config.toml
n_head = 4
init_std_up = 0.0212
lr_head = 0.00737
final_lr_fraction = 0.0
Each number is 500 + 25 x the weight over the matrix's rms, rounded and kept within 0 to 999. Layers, rows and columns count from 0. Numbers have three digits each.

# layer 9 attention key, 256x256, rms 0.127, rows 0-213, columns 64-127
490527504507495487492510485508489498512502472486492495497510498483508508514530501498513483530505502512527517497493488517501487515486496535467507508476500513491494506499485509479477534469518503
496506496473494499496481510517493481468519510508481479476500483511501485500511475498512501486498485528482516515473515505476498504521497484501515510511519480493517505500512501526500487476489484
486484470512497506535486494503494481492509527516510494479504501482491498484492531487485481496532489476485470485524508496500519495544523509493483484512523512491456478500502505513556472486483500
479488527510500510504518517520493499481507496508473515497507508500498537503507486510493484481496504523495533516519504505499506507515509516486495493529499508502514497494489501506507489493480505
480494517506511489521501493486487501519463490497489488514486506513515507501508485488530502490506477512506491474523443493506521499489490512467519522488516504502508499474501464485454484479516506
510500524520519527515488462510535516518531509474485512519485490499467506498480492513486487491476509526509497486478535507507507501506507498507500503500517508498520522474517503492483527478489503
507506501534515482508531460493532539534509496480507518483489515522493526518521464497519512491481503479482495506486494528500454508500508502499463520498518486475520496486497448494491508494504506
529451488500502492497547510508525509519550485449486497491500524528502470511517501474465497497528478486493477487486509468495505505492476483556540507516507516525493500517523506531488491495500481
514530508508495469502490478532517492549470519501524503510517480510464508522498497489491490506488483477518489532510457511468518480519522502510487510487514463524538491511434473457509491499488530
488492488455482512556501540493472440541520546547529500488525534500523493500501516501466531457548472479487472550504498479480511486586476502491543476522493499518496516499440474499510460555513525
493472463506542548542462514450466456478543498483532434517506482462542512501466569504525523526506498526485517525469542506518531518464503523493508501533497538466501510489529514499518467526474496
430450472519474483459514510502512454473534485513481498518474502500446564468446527513483520485477497480500544492507465504546511471520495514479503528485501485486538528514485485513521492463472479
492516503469524469484483490513502531463481474511463460520494528531543555534554464502480519494505527546500492490466428495481504481535503520517493501439479519552508518543551506528487522466506535
546487537493493496477534476533475494490502487468480479546485464491496514438521449530485483501484464505498518534504468501482487514551460498538496512516483499491473497533489520459536515461511535
476487517475531466464505485509493527492509467485496499549532523524503485497504494496526511556501481542470500453503498439509494509508492496476491543503509523555485452529513506537481498434483469
460526519504530520522458483531494494514500476506501530509516550523468538462537532467449484549519453486490495555482533517528526488536512514512511483514507441531495518492465453481483514494491485
491525515492513483472491454483492533495485469498492505482490485506512473485534486495527508526502523512517484505479486501493474470491538519503501499483520480486512492494457520468454523488512503
527487522513487500511519546504516489496514539514493507524502501493484506456479535512461509467511475487486499479492513509502526497505499457509498500516501511506491525502524504543515497513482494
525517510531511487472514482492526530506481489509525540484510489496495463483508497485507501530480524473502509458485484546492481473467534509534515487487486474509505481522482515482449534527525516
497517484482495489498486482512477497499482502498508508496498494499474506536486497510534477537505493524515503488493484480514513488482515522478502526462494493494469486488488494475497480487518499
457472482503472517497499544487462473502507535493506496484483516503506509508457539499499486489511457506487483483515508494514510504489472485506493503512523503521491555532501493515518436489455487
518531520521528518473500478518510510507434499518477501460498492517549515502500537515511490524535509488508508523502529489484510477481511502526496446535498434486472512496502490527476513470507529
468484485473499491511508504513497484526502496513501511474538503495492545483498504488502506512504516502502487492510484514509466466529468513488528460479450498488480510504468468480490492520483537
486520481513518460521478514457489489497483537506472469492528498479505526499449543466465494541478484478522483523510499496470515477503512507494531447476493446482505526475515511501524517520441499
487482491496493479519510518501472444474514507517478479467518528484495495487513517484499514482531462487468490520529504499523521509534508510485527480503503503544514480483521479506526442531477499
518531478492479496531560520534539458465465556502484515501492522497500510470472514522522447509530512479463511448518489503462510528521511514536517468522503513519451511510502452546460522516511475
485503500482477510446457482498504545503487470510483488548507487547466511538499495540563447552496482489471539535540454543520499495440534526516439543512522504477483486513497537539471499486482476
516553493474522491494495473477450489488542528507472490511471499550489489474488528443521504464474516474471474477477502512512470518438520481528486497534481497456504516516515510517501512517520521
525529496525514520489497532509495493453491480519520501545477465477508522485497492503470514457484527426532483538514450521491518512497454488482497476511507511516513497479419486506470491513499541
514496525463553517525510455454517490524481512539486491477510516489521498493487503496516495494493455457465479507517498523466509458487497485488471509521536522488482521510513464536474516506496506
511464474497496518535462513492521509522498532485521522491510489471497506511500521513523498509498507515471502497513500492526519511514503493505534511478510520524513537500495484455509495527462501
494495472488493502534490506526526496563511499510519521529487526532523456492494497504523491476507510557523490439502465503483515532510446548469545495467504460483469486514502486509480537568524519
484517459493494479529524516476497527495480481498535456502512467486519456434515531511488524500515484467504536499457489502477507460510496515499539512535516481501515516493478464541528496508461469
474422454574497521510504471490498472499510491471512528494497514501539461545491477491467522467499499545491483472499532539512543491516458469533514481458533526535508490513518487480494498492507529
469490479495467498483522512504511481494519459468512475524497497497486485498530477528481495487492485566520512524486518558497509521536474474469563498487481534519527505539503518538462506502498478
539479476534466488532476536517528484554415541464472500480518477511515471541471471495512496526505497465461484493530488497511452468518498515533516499499485458528489484512482460537494524501495549
499510493464511513494519492458514477525525522577523447479489532550490479538494532484492478525481530489480484492535509482518495474529475495520522487475481484481500558525507457477482565516468474
470536513526424476543563478489483509497509538505491490479516463466463545548471521494525463499452498435518485541529470467487534462488483504495472503518500496468586496515517481514533522491495486
553494505512502506460484494478503492510436492518498502498493480487486482496480537531508537481499546481512473501508487476451457515549475512517487474493512482498488488513463519509491471496474471
536512474563561548551489502521441468575503476485517491521502462485492476498471530476511468458509465508537499482430488448560524510462472472486519525526521510490485484542481495520536501530473491
521464498501500497506482543536491522477532522505479536476504496499460466526476519490495464505496482482479490495559510508494507496510501462519486478519488529499487474500471478537488488473484466
505476432500499463482492524529474469514508489484483499519537512470495485469518512493465519483515511517484507494505528483503518503500500525472502490512482506488531514470509547483492466497542481
497518474516530450520496483555478472498494464490488537488473452491462542487530484467540513490536488500476524556510537470538496475524522503563506534499468500482495482507505502502498475477513506
494463499515546484494518515480529547507535495519503537507513445538528534497506538487527517524472536501487502502551469496483503537525515484502457513528492484506475542550478500534536500480517454
528469515492460480505501471516505510518451520521498518471504502502473462517482466491544482517505513463515490513524507497463517476524487481515491491520457469552521457492512497489536499461506477
512490493548511497499466479538482482504507448464524459493502511516458498468506562480492495482498465494475544488516490519481508461510530523522523510464522520491517471505513509491497438511528466
501507486520533483500482477498527538485466488481475523508475515496528469536500517482445473509502540519502518500538533457524507490496510499466476499542518495494465447486478520500499468463505486
532473527479485510512483507430490462487512464497523501516458517495533507479495542528504522467499505505508511510474482528495542527492479524485510465552460547480514500462508489493510547518525453
501497500494504530515523491430462546498547519481463521509490492527512445514498499540488513504447465531508515447480507483555518464471485499490485577450535527534518475486512529502490504449487522
519564509527489497503477526470505536501472523509543508524504483489485547491483511483468512533486513514534548550554527503487480503505555499513516564468492468517499487559495496483457450491525461
496495468459493482504505472503531523503478471515474521530529521485500494525469495483516508484492492508498519493489494482515487534541501505493491529525491496511515515501494505498487515520507494
491483517507517509511493499495456504483502520535480510477510525507496477515484528507491462503553518473506508535506480493456483445481496478489493497507495553472496516498513524520506471500512474
501501501519501482478486455508510483508537476491476503444501513452522467496493523511527535468470513509458489553478516520516464510535489503516490503511470484526491440502562496506505556533467489
553510535499481559454506509544471529469494495511525494544510490475483483493474468498523483540476519499483480549506475519477488486463556441506473507476505493502543490540479515532521457451512482
491498517486468411443527491507489473496492483521479522539507516488490497465488478528521505506474500504498483484482507482512505507485491492453481483465523546499511559505466480460512511520475502
478498492542409484527462520504504505464526473491520507521480537475510491530520507478520511497530496502504515555517486517498514502539483490541478517468502488508491490518494495463511486497488493
472505506440520532499494489491535498499468456490500474530488496495470460531500503527495439479499511547485489464515468511527520493533517466502484554541470495475545528473527467490533485516562500
497502502497494491506542481477525520484500460498492498481527474471506507498508527481499514474503498509508500497526448506509511484483515429496507469539462455465539484491536519485504521546515534
499566495519509493473546546517519508471512488460531475506496485486506505478506473457447497509522491490471542465523470523480480539499470458532502488535507506515464493486515514511519504494546468
556477547496475498508534520539438494520496484482478488476467524473452503501502491484476483484479501514511493491535456536505528505533532516463464505561526479495496492483541539517477533494524435
495504536506510489482508488481503534495538520516510491484488528484479498524542451529501474490530502503491525538515495464544519506490519454489492507505531483492502495504497533487508493504498485
554548509513488505484491460526539496525420529530501544474483470526479439486517501517525500481500559511531522494465446483472494515579517504513507528536485447536465517561494497465480525553489521
510502516546516479499524478534515469483477486485518504501510510479504468470497460507496533489497510488513470540534530535480495503493508501499496535531493455501537493494449536506499503485511493
461485551469504503479496515488460519518473470488500531485493448534483462483467519483440458513497490529517467493514487511528480468494532454494489541495507475479507499516452511443454496483516539
504472488510509497501507491527479493496518508491482511490519501536488500500500487510499494510480530492480495484514482499515514500502508504496497495492497501491503501515504492482488470500497487
491513520489518506503504515482487487495528525516518521485483480499506497493507505496526504506514477501521482508479516495480495483491499499502525499500511473486504488486491501505494505517497501
505525522516484472497479513520524519485464504514489513485520479528510496499516493471463493494485530494497503472522455486492497509522478518489499508532522473513507516504509534517483554481514527
509533485485497501508495505486486521483474497510491489500494519453488478524500507505489498495526489527494509523507554480480487502518517528509510488509527465490485500479478526507512482505522514
495532496530499494518480526500489489544482522491509497477492513489467525518507520498524471475527499512463511512503496499541521499516508498497473496471500495515488481492517532467513492489518481
480527488510504508522494511480509490510538537483502509503491499483476501494483503495484491499512498491507501491494505495542494463525493517497497508465489522461500535519517487566546546484502495
505521506550492475483495508534496491501517510517558516500499506508492507484516478504474494522492507516510474510535475525500482452481523506507487539467481507494481485533490498468478505506524514
487460515535527481493524474519513505499466512480504534490532501505519460519498542510451508485485511515515486486475499523509498472517501534555507497489517458492474500534493538496523499530504470
515509483531511491501532512495479443486509471511519494520432502493481488480495497464498465475512441490538507499498485475498489506475506504504497509477488517491449509453500505503494492493506532
492566516502503508480490469517499511501509466533524478506520506465527485499543507493502504477490468470495513506502501491525490519453480469501519515481477506483534537520529519473502515494501512
538483500470500497495521510533519476523485507524469507498556509515482469469487536452504529510488515499479502481529505508484502522542487498491536526472518523482537489485484461514526537528438466
515507498452509515503505471482540485497514540512465466493432501496521486491486487526511496480570516485537486536503477520455443414514513520499510546539521484524493512469519497471486479480460460
493473526464506498517476495466524505542435553447473506451534550484539516531529535527423462491502568499516503461516496509516445520479512517485536494543503474473500482469513500480473487479448444
487475503538472515488510519494479472505498463492488526496517506497484549516483511529493507525495464515515498474473489482527499538460497516533499509489542527469459496525538481494496490507481508
478536507520498482456523495467501478486505485504504521487473504467480483484474499537520476474503473469465492478506500505498486512535516499520455506501498504472494481456478503482547458467505518
505498511473481517532493502465461490527541460514524524486535522518504479529504474466489459500515534489498542493511477524483497495508492531501526494498545566534526507467465490469480514498493541
530468495525520505504525478537519486488497495484487497501516516502489516523456489485486524502492517481466499517500500505502538504495491495508501512481494507521486468479487481489487501505498495
505503509520510511494503498485466506505508512493499491484503479511495498511495478492466487516500505482487501501502488496512522494512480490477493531505501478510507499532478483481503514502506498
497487483493515502500509494515495509487485504484519497492482528478488489518533506502490475472522455502542507482477495501471454508501498560521498464466488484510526516460520509525498487474512494
501501506517455505517509517506527494508507500495500491506521507521467478487479508476524502523515507530479498508489490485475506505511479497503523519511542504509476506508482471499501453519511499
501473492494473537535489482511507549520474489514509497471536500527492518504490506495516539519511506510468494493543511480476479509492459520472518522551529473540505496491478457487495461510470510
492478509469498503515458482500512537523455454435513493529513516500494496475507516482499519493484499521491495515453501456531476494521516513488484502510468481524501486492494484484519478495511518
488506492477470534510485469488516521469516494510485472506455528487495530483503474511509525510489515489502491522528518476503514482513508486502518490488502489472514523500494481503489521519484495
567497504519465498459493553507489517489522483535495550507495479500465477498503502500445492478489484512495524497465492467476487479483499470489498504506502491521476498449499525474528557519461508
493494509450494507536488490514498479474489503481487455449519498517564483498500483540524518491528527478529484480557507498504523529531482535528519479519530482517541517508495475520547471506478504
492444456498496505466529492557501490491506480517498472525465507478483510506445507472481490466525481489477497528518485484502444499528531539523538501478505477479470563504497457535511509502515492
471505510492518496468535507530552528496492503525498511521518514506514493507478498508541462546493530493496539521528501473492530487531496550530499514517508521478482502488480475505484542460496505
475513526497534525519509471502479502488496522526489515491461512490504545470544450503509488506527526451490533527529503500506547541446547483529568489506509527499493571536527457494461495519493499
509543518531457496510470529509477513484445452521508498524488471522506506490470481493519487493501494512541476507546503516544494484526541510507490502498536538483508514462494471507532512508520494
481493528471486494516526493519556484482463457456490508459493490466496494509491506477507507528479520500492477522503490520505494547514501463526493530488496489473530556485515523458500493506509463
492484508486493499523517467508468492514532457412504466531513524512489534473533485547472472489486446523537505517485529522557479532500522519544479465441482484500549536518514468507471475473528502
481483469485517538537499501459494455526472524504494485489468477461520512497476484494495511525489469514531490484507484541466563501551431516500526512473478451523526485515472486503431491533475528
473515553477487486537480473528559481493493515504477471498475517499518470514490520497503494555499511520460506457499520484506505483503509522556542540519491510487466523484547507508549513487452508
501496528516517520504505510503497530486512465531515481486509512475502476514521446467493489484490465476517464508497551504517502523486486539514458452547478518495471492487513508494494476514503515
543482494544512505528496492508497500516457508484528497505511476505498474528463520471465507512476480461538496502484476515518513494507494509544527515494491453490475535519526494517453547526526474
514488515504491500512470442517526520477493463499472526484550491458529519534523498473471515499523498531483519524518493484521514480500481502484529429481454533532466488452481473488473498534451538
494516490538481502489526448467511503531502519538530504508498516492521520485513487483495514511500512566481510472512461506526471520458499497492518508504497507497517518515569478503510493475512540
487530511545520498528533503475481446511500511471476495483480505470511528517497475515492500519512502515476503485502505486503484550523510525427487528469537549472527494516516487533532455471487464
463522477511512528491489517512500534547524490474505487514489472528520552502466470466448513485502494449459540462482501517546500507536463560533514521526515490528498471492469486519486499527495502
548475467526514491501493560518496504489512493536468472511522463527466546479501478461488504520484511491503503473457509509529457449491509502500487457512538539485488490457530498525541491486548498
480484453413501462521482514458515552505509502511465517443500525542524502519527519497498484491509531458471511490480515473517554467493483469531482465490515443480508494532516467529468513525505490
557474494510478528524483479511460502452540476552477507510495481491513444492503508474475498452531532482534535515496484509499486486527514484471472498507493424490493477492496510490481532538553511
481490531483500547497509515509480506475493514459505499527523509505479471500498494498444485501485474477521549534487500474502520532540466488493469470492453516502509504489467527540509488489516475
520510492446501522552510531494523476513462507487514502468480520438508539479500478483520496452498502516496493478510516540513522533526441481525508501556558492529552482494532501498452516510485510
440502498517497504533478465488452517505441501518492503498501492475479507476487505450507528528506487544494530510516557490526501454490462511490463517514505478489490496504482472512534515464482503
534535476581487516485483505498494499485504502484496490449499470469455493477541477534481511528485486507493521517501508463529507484480473495473516482518518518550531472486485528444528503499500503
503506532506492497510551474505497495493493513548471522487545515536506502457501513512529485509516551453553473503503521483497506549553506488482446531562503493525445482495492463523528488491447492
447507491508457454472494541530538487524492529497460493457512544487472507499501494498478501493510512548471509526494494487468529478554514517509486529525465472489500527490460481521485499478512467
468501481537494481490523470516505480514469505478443494491553519533518480475509505523466516473563460511521503489479487486513535488535498494570521478487492516534467504519524487527497507503500503
480492518452468466487438499492484501504501491502494483481492492501491543446536510507509460499506525500507462528527499516545477514477476508541520454474511504463539498516476489496512530506469513
506491498555468512499502549479495529511537498513516498480500492526470504501473537520484487522457493528469527461547536498540529492503491499507478468523477476500466538525488506519564508532515511
524515493459477500473551488530515513501471472519552488501512488505469473509485478529522455475497506523464533493491488481544480509498508531471531484490508493460529505521494503518512462511482492
510490498546500528493470477491569499539516465520471511532519553518494484469520464511494525539461555495483460495468498537502473458509517519511503525512465465507474475555544532516528496493469443
510518461517513501470436500495547526459517461529491501544508511487504535528515558526482502473536472499475496480471445539496459493477499510486529508481487538470516513510526506518473494477479506
520487532490520508491479500469493478452533534487475526459479520442544473483555477534498482499506521455547495554464499520490476579545493528548483492517523467504508500487480501497479496511476528
506444483498472507486517460457452439517464515478534515480474501498534489465497519493503517534492476525492496484471472483488459498454492501472524465529486499543480516526483489526509458501557529
480501475467497471536496486493575505498461491486487479495470504483480479509496487510505495521506481498504439447517547478533453490527520533469499511488470487506433483458480484552524482480498492
536467483518457489470528489490489506523508564510469476487573519497534490532460526481488513485481490490489513469502472521457464551508473474494509491532545495530485508535513470476496507479507502
516515505507494481451524530503511521473546481519497518542478503528462422507489482489522486530507476581490461507461443446535495451548512522461518512471453520427496481475484525475504465482511456
499512511510471482563435537512459513478512482485529505558541469488479524538482477508511505542448506501520523487474505504522497515502517496451489501499499469512511474501506516507504563474521483
510479452491501465510515528533474539538541562486459509512519459544455480536499492477499495507492513463490492502459531517524506472544463516448483450488465498471537489495442534543504458509524539
535553448481495477495485518532517458561509533507528523484484473480483473494527508471473489491515517495503489489511526447516546464552486548463521495526519541532494510534494474462469511492530487
491493491474537514490508534485530470468522516487499480471506503482459527518497477473517521515488502529475530516549482502500486517536480508523507476472492512516498476466532493526497533486480507
443511497490449468525479465509471473501541536476481500508538524481486512501519423489503464511544533496497542488483497514484459517460470497478494497496491523536455506505485463512479495481493492
484482496503501510499518498497528498495492500498470507503483536482503505499495504505507504498506517479493494502508492511501509507506503512498504510501509494478508494485493487487496505494518502
502510490507483496501488487498485499512522491499531509509507484496495512507512496506492492504474483523507527515486513518502485490486478488491481483503503491512497512506507505512497509524482501
492500515523530505507514499483520512491473509482471507492511518510509497519479496513469509508489517490470485489508496511499493499497509513492517485508500494487519493498501499493524492479500506
487515491513492503486496508501538503485480515523482521501493511520512495503485491497496492500494500475502480479512510504514507490474499507511519505490465491502501487483494508500509516500520515
498514500527455508490519504488505499520488509522491496511519528504502497499486476515506490500481513465498499474510502496480519497498509523533521501509477525514494525500516467507505513504525467
491496483518500488487479474519500479504495477480514496484490505498486508490528508487494500497508517519509514520484493488487515505505497486517489498507513507494501509495513508493491514483510513
496514511498515496523498491506497484503481523479499484501507493487496543495498518502477515505500491524510514536493497524497505469502493488497477489511512498500504512514508518503480503487486496
521489480479484510525507529515457496528526522504502498492473496499486492489504528515501495506503501527477495539513481485487471509533498478500514497492538490492544493518499535478471472506514502
502502511499501492477496502478534475510523503529497493506516493506483490508506481506485510500496501516508489470483514511529501488515483492536535509514465514515496469481493490490484520490490494
488546471500482478436520490489531534514449488524508492553513500521500524508475492488499489510482489425513502476465506525491489505490445525524486523525446482492481485521491460501486542530494489
472487542518512513495489489491487529487491459488498451529515528482468530468493506466487533533464468499516526490487532529503500515506520466507499487519481525520512539506512500485519550499508493
517525510508464461469514461504501532516527565491498533539479462522463500512463531551502515511455505451503473535486513520486517470547474476466502506513522457518532499548463485512476521516464468
533542495477541551466526476493476517504481514544510533492493546494479476533528463515510490454495435422492473500540521567513470496497498521544501513559483456439512487497490498491495480534517518
486452479459504483553507496469484484506504565533532529491494440465551488523444470482540484529490526525549470521455495515482490483518513519560488505493517531497533467510504523499486487490486519
499479505525493515540535537444492459556557531506473505538511502435489493496509539520464506469481500546511538551467500484518503507559462508490512472481511517498495522549465493475485527535519538
483489477508514530571503491464521468515494510489548518542488491509539492509478493490495544474490436465479483472479488484544515539479488500520487437487458519461506508531467465498547541550553551
505513487497494498503495484500488493511523493495512494497493499465488515493529507492499485510500476542510519521495490498495481511494503480487476488495501499487500505507511505513482503509502486
512497502492499495497501499492499501489493492499504515514510499503511491504476511508487506500485495479497499491501495505509514500498489507500528501488491490510499509500494502506513515501488503
500468517499519509501515493502510513504512492503503477500495502491501491478519512476510497507531508501494501518504517484494500511506532511495499505514512496508498498489493486496493495483514494
510491508469498498493499498488506493513508499501523500512501471485500503482503510512487501493492495527505514509486504511523499510493501493498496466499506501520503502493509522490476487511490483
492532513486542485482491494484530497489462497504512522483498503504515509523499528505491502492514488483494475474489505509511487474502491505517509486531503509524484478511509498512504508470487495
492487512519491506498499485521497513480467501494499515478502520496511477492483494503487502501525515485495502494513524503475510495519508517498494533492507515491483512506506477486531515499509510
530483486514508515510500528519464495504539477501498481498493480476471474456506533485516521514525500543499522526501498485475492524533497497479501492479519508509500536498491527502492478500493512
487492487506498512505516524504488494496499520503503513487481488498493499501506527526512504505511489480497471488514500471520491508499508501509524506483498493506501490481497498485477482489534486
492497487498517489493477502488527505515483518442487483469513499493496530497500495536473505502474483481495496520474501475504499496479490508495517506517490489496480505514497513520497496480469490
511527492495473483472444489513469499520505501481517483469531471487509529501508494489490506516477489477517508565482510478494487490498492490510478490541480524521539503489539519480484500495507486
492504531513514517467477487516497513521505462492512508505489498495528487517491456464528514470499503473530492475464495510479502516467495519536467473486496469498504530500493507495570490495507541
516516493506430496554522487547440533520538497499497515486518488467537497480483525504502528472529546480521530509473500507457509528474503502503561562462487494515547499514510516490519472503526521
488446547523533506513519466532537499424544471457467491518489508457466511493472535533491529499545510568454544507510479490427465505509464464498468504479506483534510519489453497506460520499477493
511497513521481513477483437462481569536498470488485473506541436511525489457370514564531491469479468523484548467478477538463435439438549539474504464486506468527451498567487474492530568509502496
497510527480550507555478485472522437499536551516518484444549511481490456484528478476535497538472520519510538537488462495509485507552519521471484523476494470455504516500485464468482472469475492
482486522499510510459491464548498516495552478481441552546501526519436480483553473486507493505539546503528506521420517499441501474526503515566454556536522498528506504487498429515514533501512494
512487557538477484462525575523419585487508502527497491504572505491436502491472493542442498506488438438481508494501465510526454490487485546460501523476473534523471480519496480533550531505430467
496453464511519508455465478524536541498451536490493494511522474517425487510490477467436516472493508478514519521507505506493472553491514471499432487588504484558556514544495529525487535498485561
490459442481508525514553506506505526485448495481550484512465491493497537514519493482480514494533522576482511497547497541519509567502489511469524476454541517503521488533517478465452482484477542
502520499475455489528488509489505535475476501516480457442500487485503508541477520542518476506460500511503515518494506481510494515521467500499514500471483540490469474509513435499499526495462488
532535496464434553494446519445485554486455523556482475501528488523493468496511522514479498534501542523465449512555477506494423501487477473498474544440469496460518456469540485524504492503499493
442511509446494479515504524487528542488502518488487487547531456510516594508515442512476502510495470523469514516501434520467507498450537493527508477528534480502510482530514447486540510496484496
507471512455495510482487496469528496463492503420536500498464475495532532525529452525537528521501530456512452512438511483514546456438536408521498501516519522460488475484539450527553493524594517
497472478503514522477484469529501479512469498480483545483502493542483527541491469523570530514475517505503532473465513509506495510512474575505488474505474465462486511508536482512551574510496482
495520467500499506448488529531493498546492476460492533490478470546431490441477495465501519521514526465497498475506476529471521470527512514504498542528465506557535537511546510490473465457519477
468463486475490485551488464537507485459460534499500518480505531480515553508528455533500515516482479546501533508501516522486462504481503514485469493543493529480491514514511491543567544465441541
454478454499469518482482487486545534562467488501504482542520535569433509464507505511432487508513526496557490465490525541521532538466511514466517537438505457446492566537519458467474509476523513
541534535517514510441567503446479519500512529487498473480418491447500529523486458515482498474489519449424495540468487550470447555522537509483454519486548463500539489470494556519502478518570462
547454436546515496463482497499504480472454483513534540489528517463522497561501516507536493493518519522526462521514466493481459504460464528555499472503540495498486493463489544507543526541527539
533462529484489503518483529525545537463475473503514474547517499478495503550552549493521535528532507524497532528503514464502469517503495507449492488555495503478498488465585503516510480517558445
472527533461558533522508492513506493452576479526507518552534507521467458506572490439510496527562531520478500489526507479538468502499496474455476513506456492426518468469528471525486532500525547
476461491554480524508559502460482539502530505481497530476495531466435519493531537481430507492503511495480521549511525470468499484466548530483445496547542479541545562515466508511440479499494509
509496498472492527511482522543510529504508550467524476518475532479519524515517509491475523547547489526491526490504547452507456524501488447461524528446487504474546502508467562528477483485512492
560535476498528501519496535458517426552506526491508499459496481486514486469505503501511543478488500476501471523491495478512522533531414521499545474500489545478493494458411483495450507558524472
543460508514550468447530485534484521456463498491524518519536496452469540486510531496510497522498468537481537507520456506475454516519502507511502550480536524448496502466504491497506513485486538
516459456536563547476494551505467475473473454430457497492523524461475492514470522483450538499506492527469520464529517539472473536501445519474535505472525542399558488451538551476457546456521514
483500475463483493504499480503540473535519497505489522521499520543520526494551497513424507476487508471527566422467483491475553483431489468507543471473498559511562449512503544517496500445524556
536520542510486531458502508503474524536520502484483502527438532524451493482509489510478524444495508560482458478522516507533502488488520443474503481475529489493486466552490485484525495523463514
523506488498477537495466473497427489447478479465521493481457473524530497507518486515497519509527466491459524489538475509490525507451506502459480421491505489523455532514490468489490500538452498
507505469486490524487463504476528554504515458517480509510482559545469489527511505526526523436499563480516499510482504461554500506501518456504461519515500529503517526455512508519512521545504541
531481535564460503569478495468498518513522494506511465455496508487472452508454444511509509518494541461486501548513476514501533477507497508500466543496485507514491511541541555472514498535505514
492483501549484496493547539484491522491549479528479464530488551495402494468475518491488509493519473426469549517542568524505505500549488512527503509456550485532539562504492473505522524491512486
442441456477464448568486476502513458471512479510564489465546520471507549503509505474513454499492494527491496478500510522484472504537509504513538530466474457523420549529486512519497496468503529
540499492496481477497506485519479497495493456476515497470493452496496497518470523491522506493523534486544474486524535483509496534481514494481497500513499497486472520498537516517514505503491477
527538487477503512518482475556493583539459447463506507507511450500506482474505487537490461541436495462481508475480519490501483511497511508444450499470512497534450532509517539529503547440531463
523560583463450514458506458517525543447515554522462528502504496503503529505524505500529509510461466507478487470526472543469477516550501451531506478517481461563479548511522477518501512471486494
475464440475527555511471522411495476520530487517526483581460545514526449497523522519442512471478455483476497470519551480512515485413478482536492461546469471474528487541538488461511534510472533
506523563508493562481512500496499522527458520484552465489505481443485514500449497561540474520494523530480509505511485556476444502462484505451445454476561492458529479481459569492491508490488558
487523502484479483502501499511461501519493502503520496490517478498520515490507518490533492490512491500517486523497507482500488497508487512521483448489490471494504509524535544508505489509504479
491520517516481498510490510512481517504522500505528491494508493530505516501533503509509484502488487484513494504485519503518493509513513500517490472483488467503492516501526509516502489514491502
490495493482479520501496505487496477489501506512523502509503479498474503513485522505530497495504494519504500546520488502507497515520527487490526486505516498489477503491489516507489494533483501
502481513508503509514520496511499503492499514501512482477477515530488560483525484515502484482483518504477501484503489513485490510465504483490455489490498478499515487475514484535520492472492494
502480491518523511501511466518499496496494493486509517500485533479538507488501497528510500502474538509493484500487480505531479485498465518491524513521495479444533468511493518521459504525509514
498489486507531503469508498512526485481517506513488523512478524514483512482458518539484490498506521500507523507483495518515519517513530512515509513471522499492505503517527508499538513486493456
506452524495470514501490503506511500499485469516481545471496506500550510478489458489487499498476542492503470473466533491487512524429525508487476500478503480465490472494510473495491488508450456
528528498493518503458490504516451529516464496513465460479498487482511464494472464496508489468543478546477515487525492497471501484523455476488517514541463485556497449533477512502489486514527539
516498504531508529477497525589497544455507529516521535486512526495512488504511518502479482509496526515512495525509512507519506510527525523479510533488505539444504516499428547498541521456501452
489551501503515553502509516473486545530522467468510469503490503492475495481521473468540480514508500500474468513502486522485505501474500468487472448478532528501519523488495505493517516455535530
532475479525484529471475548526495517491468532508501528487513467534475490535510500518491524496510506548435562514547469517476514508506476522514573505453539555498513471506482517442529542500476535
505479526488514503474489535512473524483552529478468528505487493489511508516533452515483518501495504520478525495481476518462540492492510493501495555504544531513482490542485491486474516476524495
519510504479571508497509498522485458518497510515507465504506514511505526483476531484547529508490493503503531491486499530523521523507469513492534466527510442536502484517467480527450479503476472
486508487496472487474448499463527526530497558494467537479503506499522480536520493526498482516572555462501471479467465472470533517501502501482502485487452508495486489502531475511523486450453484
550483499483444514491559536551524544481440525463487467537498505510489516525446498505535480498536493470495532494455470513524484492518546557503453504501512527535456563577516447498492483497486442
478511578498516533479508498499555488472509476512478459499477527573417529504505492516497504536510463542487475470504488487507444515527578500483488559503529482509517471520538489483468464501488471
501494491508490487510487500505496484512482510495478516503485491517521478497481498491500514505501491509485491493517494476495536514512501512499528510521518505510514502510498496474501511485498481
495497485495487473501489493483472481533498520506478524514516485507505502494483507522454498516498501518490501485504512467487515511509491513501501506497508526494527487524489507491500521500523490
525481501496516528486489518476484493535537492505481530496517502525487519495497503502447502512500495503477493487485516489482488513473525488477532520499529522505534492509499478485518498499507531
501527484497490495474503526501535527510477466525505478485488491489516488505488472485515477490508457495544490511518504524523464492506504519502475476484510436508495526498538499518467496493501496
555514526491499517526486509504477525481511506513504482464495485521506513477526485498508443487532484540505489528510538480505524485516532499495497499500511514530514496478512487507481487486492471
521511498477482521511478498531485479463507475517474477520522458488490460468511490490512486488496487482474484513529488461493520463534477512463518536521483497522505480504480485492496507509508514